Weights of a small GPT-style language model, trained from scratch on English Wikipedia.
Architecture: learned positions, biases, tied embeddings.
Training: a variant of SOAP for these matrices, 109M tokens, 3424 steps.
Each number is 200 + 20 x the weight over its row's rms, rounded and kept within 0 to 999. Layers, rows and columns count from 0. The size before them is the row's rms in percent of the matrix's.

# up: layer 4 MLP up, 640x160, rms 0.225, rows 6-25, columns 0-79
# down: layer 4 MLP down (transposed), 640x160, rms 0.196, rows 6-25, columns 0-79
up6,085,176,192,163,189,234,189,202,192,192,168,192,198,194,197,238,211,193,215,238,221,187,176,212,171,204,229,199,192,207,184,199,220,182,190,195,181,230,191,233,182,216,194,175,192,205,202,200,153,222,195,189,183,175,189,201,213,207,209,215,199,209,194,210,175,198,246,247,224,160,195,181,251,206,198,186,196,200,187,184,195
down6,077,233,199,185,199,191,165,196,189,237,207,201,198,199,216,213,192,210,190,224,195,192,209,220,212,171,210,195,228,176,218,206,223,192,227,202,189,181,163,194,197,192,203,211,202,233,201,205,191,218,224,222,175,202,162,196,211,214,219,214,221,218,198,215,234,196,169,214,189,257,179,193,204,247,172,189,194,194,192,206,191
up7,098,182,182,181,200,205,182,190,204,156,162,208,178,182,211,209,201,185,180,188,225,199,179,234,226,196,195,210,201,192,230,173,201,206,188,185,180,224,238,195,212,205,246,189,198,177,188,183,237,219,167,217,200,180,194,201,213,247,214,203,255,201,206,237,196,194,189,190,176,221,198,199,220,198,214,188,212,176,169,236,195
down7,092,205,201,175,213,222,237,192,209,207,220,195,221,198,205,179,233,234,206,190,187,205,203,190,212,160,190,201,216,188,180,196,193,170,179,170,229,191,174,163,180,223,204,194,205,199,192,197,202,198,229,212,221,209,203,189,205,148,203,222,180,207,141,212,198,200,222,195,184,179,202,199,202,219,156,214,201,194,221,180,215
up8,108,198,197,204,241,200,184,187,200,205,194,177,157,217,233,156,169,187,224,177,205,182,184,209,232,206,222,178,210,200,173,231,175,187,201,191,190,197,209,202,217,198,184,221,211,213,230,225,183,208,189,192,211,183,192,201,233,202,170,209,134,225,179,188,198,197,200,229,227,253,201,234,200,197,201,215,185,232,212,193,196
down8,104,206,224,198,210,239,196,212,225,201,215,215,182,161,228,216,207,206,214,213,184,215,199,209,179,188,157,196,173,246,179,221,213,183,213,206,183,219,224,197,174,193,212,205,179,186,204,207,206,190,218,195,197,174,203,198,209,205,192,175,145,190,263,188,190,208,183,183,205,174,215,185,214,209,201,194,217,194,194,173,211
up9,100,214,179,190,198,184,179,192,223,226,211,242,198,182,209,207,222,166,226,177,169,202,236,223,182,210,220,221,213,238,205,219,217,180,219,176,168,183,193,200,186,178,196,240,224,214,208,212,196,204,207,197,197,188,197,230,208,159,220,211,159,213,193,180,176,195,213,170,216,184,196,206,205,196,167,212,197,212,189,235,217
down9,095,210,153,164,211,204,191,193,202,215,221,208,210,187,184,217,181,195,239,181,201,186,186,193,169,184,204,221,210,230,208,187,213,156,188,208,173,220,204,203,178,203,220,216,229,213,227,206,217,202,206,192,223,210,189,196,228,171,222,207,208,172,199,224,183,216,196,184,199,180,214,185,243,211,216,215,192,185,189,206,232
up10,099,174,197,181,195,199,192,222,227,218,204,188,203,216,207,195,166,195,230,186,244,215,242,199,215,198,226,202,240,201,199,188,198,208,200,189,201,224,197,197,248,215,154,180,239,195,190,199,212,199,197,200,221,176,194,227,193,190,156,216,215,194,185,174,208,164,218,180,209,217,182,208,195,165,195,195,253,193,193,178,197
down10,111,213,191,212,188,218,216,208,242,220,203,215,176,160,172,215,242,188,227,172,200,202,236,195,180,221,203,236,218,181,206,198,151,212,210,265,192,195,241,218,208,183,191,175,205,178,179,224,215,222,202,174,226,201,186,191,176,200,201,174,181,220,213,190,201,185,178,198,211,232,194,232,206,179,203,222,222,226,213,265,225
up11,104,193,213,189,204,187,197,172,181,186,186,184,200,160,199,197,215,169,208,166,189,201,201,221,214,186,172,197,185,197,208,189,219,197,189,169,216,193,215,214,207,170,231,198,259,191,210,205,197,161,218,201,187,215,185,187,174,199,219,214,175,213,201,174,220,200,193,220,197,213,223,174,241,206,205,165,178,236,193,248,204
down11,098,245,178,200,184,199,211,183,201,216,207,204,222,206,196,194,184,222,200,229,222,238,195,222,227,165,212,209,201,222,196,185,209,196,248,188,186,222,199,203,185,205,172,228,186,189,193,187,194,192,187,173,183,217,213,205,211,213,240,195,261,209,187,213,190,201,198,196,218,241,226,195,201,183,186,193,196,210,181,200,161
up12,091,219,181,177,208,214,221,242,178,192,186,177,227,212,201,163,184,195,185,213,180,211,235,193,207,202,216,195,184,228,165,195,206,200,195,205,168,172,195,175,197,195,191,221,228,210,245,195,166,212,214,211,163,229,218,228,223,184,205,211,225,195,166,199,225,190,199,178,185,173,237,167,243,234,203,184,220,190,186,179,177
down12,085,210,231,172,254,175,214,205,208,200,165,186,222,189,243,190,199,199,186,206,158,185,216,185,186,235,185,192,199,222,204,217,206,170,199,213,196,213,242,225,223,203,208,194,207,165,192,182,210,202,211,200,213,177,232,221,219,188,170,182,172,227,231,195,228,209,208,187,214,221,178,215,184,208,193,199,149,204,202,207,196
up13,095,218,266,203,203,194,151,219,201,170,220,183,198,181,208,185,194,195,210,225,156,211,182,255,201,205,181,223,225,222,207,233,178,184,219,220,209,199,225,191,198,206,182,185,188,213,201,187,187,198,212,231,157,186,177,209,250,184,210,199,196,205,207,212,212,204,203,215,201,214,195,264,205,199,193,190,192,182,190,160,187
down13,099,145,160,198,193,218,236,229,211,196,197,214,212,188,207,205,205,195,212,189,195,236,196,163,222,219,218,191,177,238,204,192,189,144,164,177,215,157,170,173,203,216,188,213,207,198,201,200,203,253,232,203,182,180,183,234,207,168,197,213,217,193,211,197,200,188,199,199,244,213,227,217,192,206,214,212,192,224,188,224,206
up14,111,196,201,232,208,204,188,205,248,209,197,213,194,189,186,194,193,182,188,197,198,184,210,207,234,214,208,194,164,210,192,224,183,204,200,189,204,198,187,207,192,193,173,212,202,195,228,169,207,213,207,226,189,162,209,177,189,218,227,213,199,217,229,157,181,199,205,226,207,247,229,222,233,174,220,210,192,228,191,209,186
down14,096,189,181,181,191,236,215,188,194,213,198,218,189,215,200,260,223,154,174,193,204,210,170,212,229,142,191,201,170,188,194,214,226,225,223,188,202,243,198,162,217,195,198,196,216,193,185,233,194,182,221,204,224,219,176,186,202,192,194,190,190,226,188,168,228,224,169,175,229,191,204,195,190,193,226,196,173,185,179,222,183
up15,101,197,221,193,197,201,188,209,209,180,201,179,205,159,214,167,185,150,205,217,237,190,223,225,184,177,201,193,185,212,196,174,172,175,138,181,196,199,201,193,206,159,200,183,195,212,202,213,239,207,179,177,240,195,162,187,212,229,206,220,194,217,188,151,201,190,195,205,220,181,221,209,205,203,184,205,197,222,210,177,204
down15,102,208,165,203,205,196,179,227,185,212,220,204,187,173,161,200,228,196,205,208,191,192,216,212,201,192,187,201,187,190,176,219,170,231,209,228,214,232,211,152,183,167,207,198,195,208,230,186,231,209,186,208,215,217,216,223,185,180,177,220,173,206,207,214,214,205,217,188,205,193,180,187,186,216,190,229,227,216,193,172,192
up16,094,190,169,208,201,213,168,178,208,186,224,232,203,181,190,194,189,202,224,179,198,193,206,215,198,174,180,151,191,230,139,205,206,213,227,202,205,226,199,236,253,212,184,210,181,212,209,191,197,219,203,194,147,193,168,195,201,216,219,177,216,210,224,195,182,212,207,177,201,229,180,195,229,209,159,214,226,225,181,207,216
down16,092,193,163,181,213,173,187,199,173,204,206,186,191,203,161,182,199,220,215,195,206,164,189,178,219,236,210,236,162,171,229,190,187,230,133,211,217,192,183,212,189,166,240,194,210,202,203,185,213,183,216,213,230,214,175,205,191,220,198,213,193,198,215,198,189,233,187,189,228,208,194,199,196,197,211,209,180,222,207,242,191
up17,104,222,197,197,210,199,187,237,217,223,184,214,193,196,201,172,163,148,186,208,190,170,219,187,195,208,198,220,163,209,192,185,205,235,202,219,205,186,234,193,226,199,185,179,188,195,146,192,194,222,175,214,204,156,194,199,196,186,173,201,199,223,182,198,209,181,221,205,207,179,189,248,231,212,217,175,207,227,191,192,217
down17,106,187,234,213,188,180,213,155,177,211,215,217,200,190,193,152,209,232,207,206,214,198,197,227,202,189,186,206,192,208,197,205,210,222,215,207,178,215,219,215,203,208,169,209,214,176,200,183,233,193,226,204,212,189,203,227,176,185,187,156,176,223,189,179,185,196,170,178,212,189,215,206,211,187,155,203,197,216,174,189,164
up18,089,217,223,219,196,224,188,218,214,213,195,208,197,169,154,216,196,221,211,159,162,214,204,202,222,181,192,201,198,192,210,211,183,199,184,189,206,192,211,204,190,229,201,233,187,246,210,228,252,212,187,186,172,199,182,251,194,221,176,206,181,200,206,179,209,199,188,227,179,206,152,197,194,225,173,187,202,220,183,218,198
down18,092,188,180,177,215,237,218,211,220,178,247,206,185,188,211,226,220,201,181,186,218,192,237,190,211,204,207,198,207,189,186,152,182,203,215,192,201,216,214,193,200,166,210,191,193,204,211,197,217,187,211,181,191,198,243,181,222,233,198,277,247,219,199,191,204,209,209,193,183,187,214,208,221,177,194,197,198,168,184,193,174
up19,095,221,218,190,155,201,208,224,162,200,213,199,242,222,249,187,211,189,203,199,217,174,195,202,191,192,156,202,214,205,200,192,198,149,211,243,219,209,196,216,186,222,160,216,199,242,174,219,186,180,199,186,207,203,185,195,196,165,198,218,176,188,210,206,222,186,193,212,191,227,212,210,208,201,192,218,197,200,175,185,202
down19,089,205,216,178,197,211,220,222,184,177,160,200,194,158,188,176,245,195,190,224,202,175,199,164,177,157,188,154,179,195,200,209,198,190,196,204,209,189,208,206,213,220,221,183,200,180,218,217,216,163,196,196,175,210,207,198,193,185,230,183,197,189,161,181,184,197,198,237,190,219,180,197,213,197,146,183,200,191,212,144,191
up20,095,190,220,195,205,174,187,202,218,200,132,198,198,227,182,238,202,193,169,206,222,213,206,182,221,223,178,222,217,196,199,173,157,211,185,209,213,202,217,194,188,194,197,210,218,220,222,195,203,213,214,176,218,203,234,190,184,185,183,201,213,201,188,222,174,188,194,191,205,189,231,214,170,198,195,201,158,191,164,195,209
down20,097,189,207,156,225,197,186,194,218,164,207,176,202,216,189,196,185,207,244,188,191,195,225,175,203,225,210,178,206,196,182,196,187,215,230,189,210,218,222,186,181,203,192,194,214,193,190,162,245,212,202,182,198,208,184,182,237,206,198,184,178,170,234,187,204,193,208,210,209,214,174,233,194,224,218,211,203,199,168,201,254
up21,098,231,194,181,212,210,205,221,207,198,208,194,233,215,189,192,192,178,193,235,201,212,189,171,172,215,203,239,196,183,212,246,185,217,192,192,185,223,230,235,195,199,184,201,203,204,210,146,198,226,175,190,181,209,216,185,181,197,211,191,263,186,192,228,188,190,217,158,173,190,196,175,189,172,160,167,196,215,177,215,218
down21,096,200,216,201,213,200,201,162,169,197,174,186,210,206,234,146,243,207,192,194,200,219,198,216,218,218,190,212,229,209,167,199,200,266,220,218,171,201,236,248,196,207,223,215,193,201,179,187,198,181,192,190,192,193,200,191,207,220,231,208,200,175,188,232,204,190,230,231,173,212,210,243,188,209,221,245,206,195,198,222,215
up22,099,189,195,215,177,159,220,175,237,209,174,179,232,183,241,232,196,214,224,204,229,206,199,244,198,168,239,206,201,200,198,196,208,205,172,172,215,215,199,181,201,211,196,173,199,222,215,213,204,176,181,179,204,213,188,175,191,206,178,216,218,191,209,189,191,186,201,213,200,181,195,189,217,186,171,219,161,208,179,178,189
down22,091,203,213,215,204,207,208,187,193,215,179,187,181,192,199,197,157,220,177,209,190,185,202,194,207,160,177,189,173,222,191,170,183,188,192,196,207,178,194,218,203,218,195,205,193,204,196,183,194,213,214,185,204,254,212,210,213,198,211,226,197,205,199,240,215,170,199,216,220,215,211,210,166,212,235,237,214,218,187,208,160
up23,104,180,179,190,199,195,199,225,227,172,175,174,183,198,216,195,201,165,175,210,197,197,193,182,219,229,191,214,183,211,212,211,238,216,186,198,199,240,208,212,189,241,200,194,200,165,202,195,215,181,214,176,196,174,179,217,227,212,190,181,216,185,239,207,186,214,227,157,211,206,189,160,196,176,197,177,176,204,176,191,216
down23,105,214,179,204,212,207,195,193,198,165,185,209,180,211,213,189,219,232,190,202,185,177,222,200,220,217,235,159,192,229,218,197,175,183,211,220,233,210,202,223,216,228,178,173,191,226,193,216,195,240,234,206,186,227,240,172,179,185,203,193,176,218,207,201,172,208,195,208,225,227,229,199,202,222,186,201,172,185,189,200,153
up24,085,221,182,197,198,174,177,192,229,240,210,190,189,224,210,202,186,218,177,201,201,203,168,208,194,206,210,198,191,200,200,187,206,198,198,211,183,226,180,146,178,209,222,185,239,206,205,198,209,182,195,226,183,170,221,166,192,173,250,210,198,221,173,192,227,190,190,200,192,218,185,170,226,205,210,226,198,235,211,171,188
down24,095,205,221,199,209,199,189,158,176,210,222,199,229,212,199,198,201,234,222,199,192,198,177,175,196,196,280,172,181,186,192,198,196,215,153,234,250,201,217,227,188,188,206,206,222,197,230,229,215,190,236,211,199,204,192,180,206,209,168,202,210,225,217,205,224,228,154,174,195,200,242,215,164,210,179,201,208,205,218,198,169
up25,112,189,237,202,175,206,167,167,193,176,211,208,196,168,188,211,208,144,182,206,201,177,210,223,214,171,137,190,179,196,200,189,211,206,223,190,234,208,197,210,226,220,229,190,217,198,183,198,193,223,192,191,224,227,222,166,196,222,210,229,244,198,225,199,180,195,219,196,205,211,207,184,210,192,192,209,154,192,211,207,218
down25,110,208,228,209,208,204,242,198,141,180,225,215,192,192,201,189,196,189,162,215,213,202,217,204,161,199,190,207,208,205,194,214,178,180,236,201,189,250,246,215,178,223,220,199,189,182,219,202,215,216,201,191,200,222,218,191,195,204,221,229,227,188,179,196,186,206,197,193,210,205,195,212,215,204,175,234,262,219,185,206,230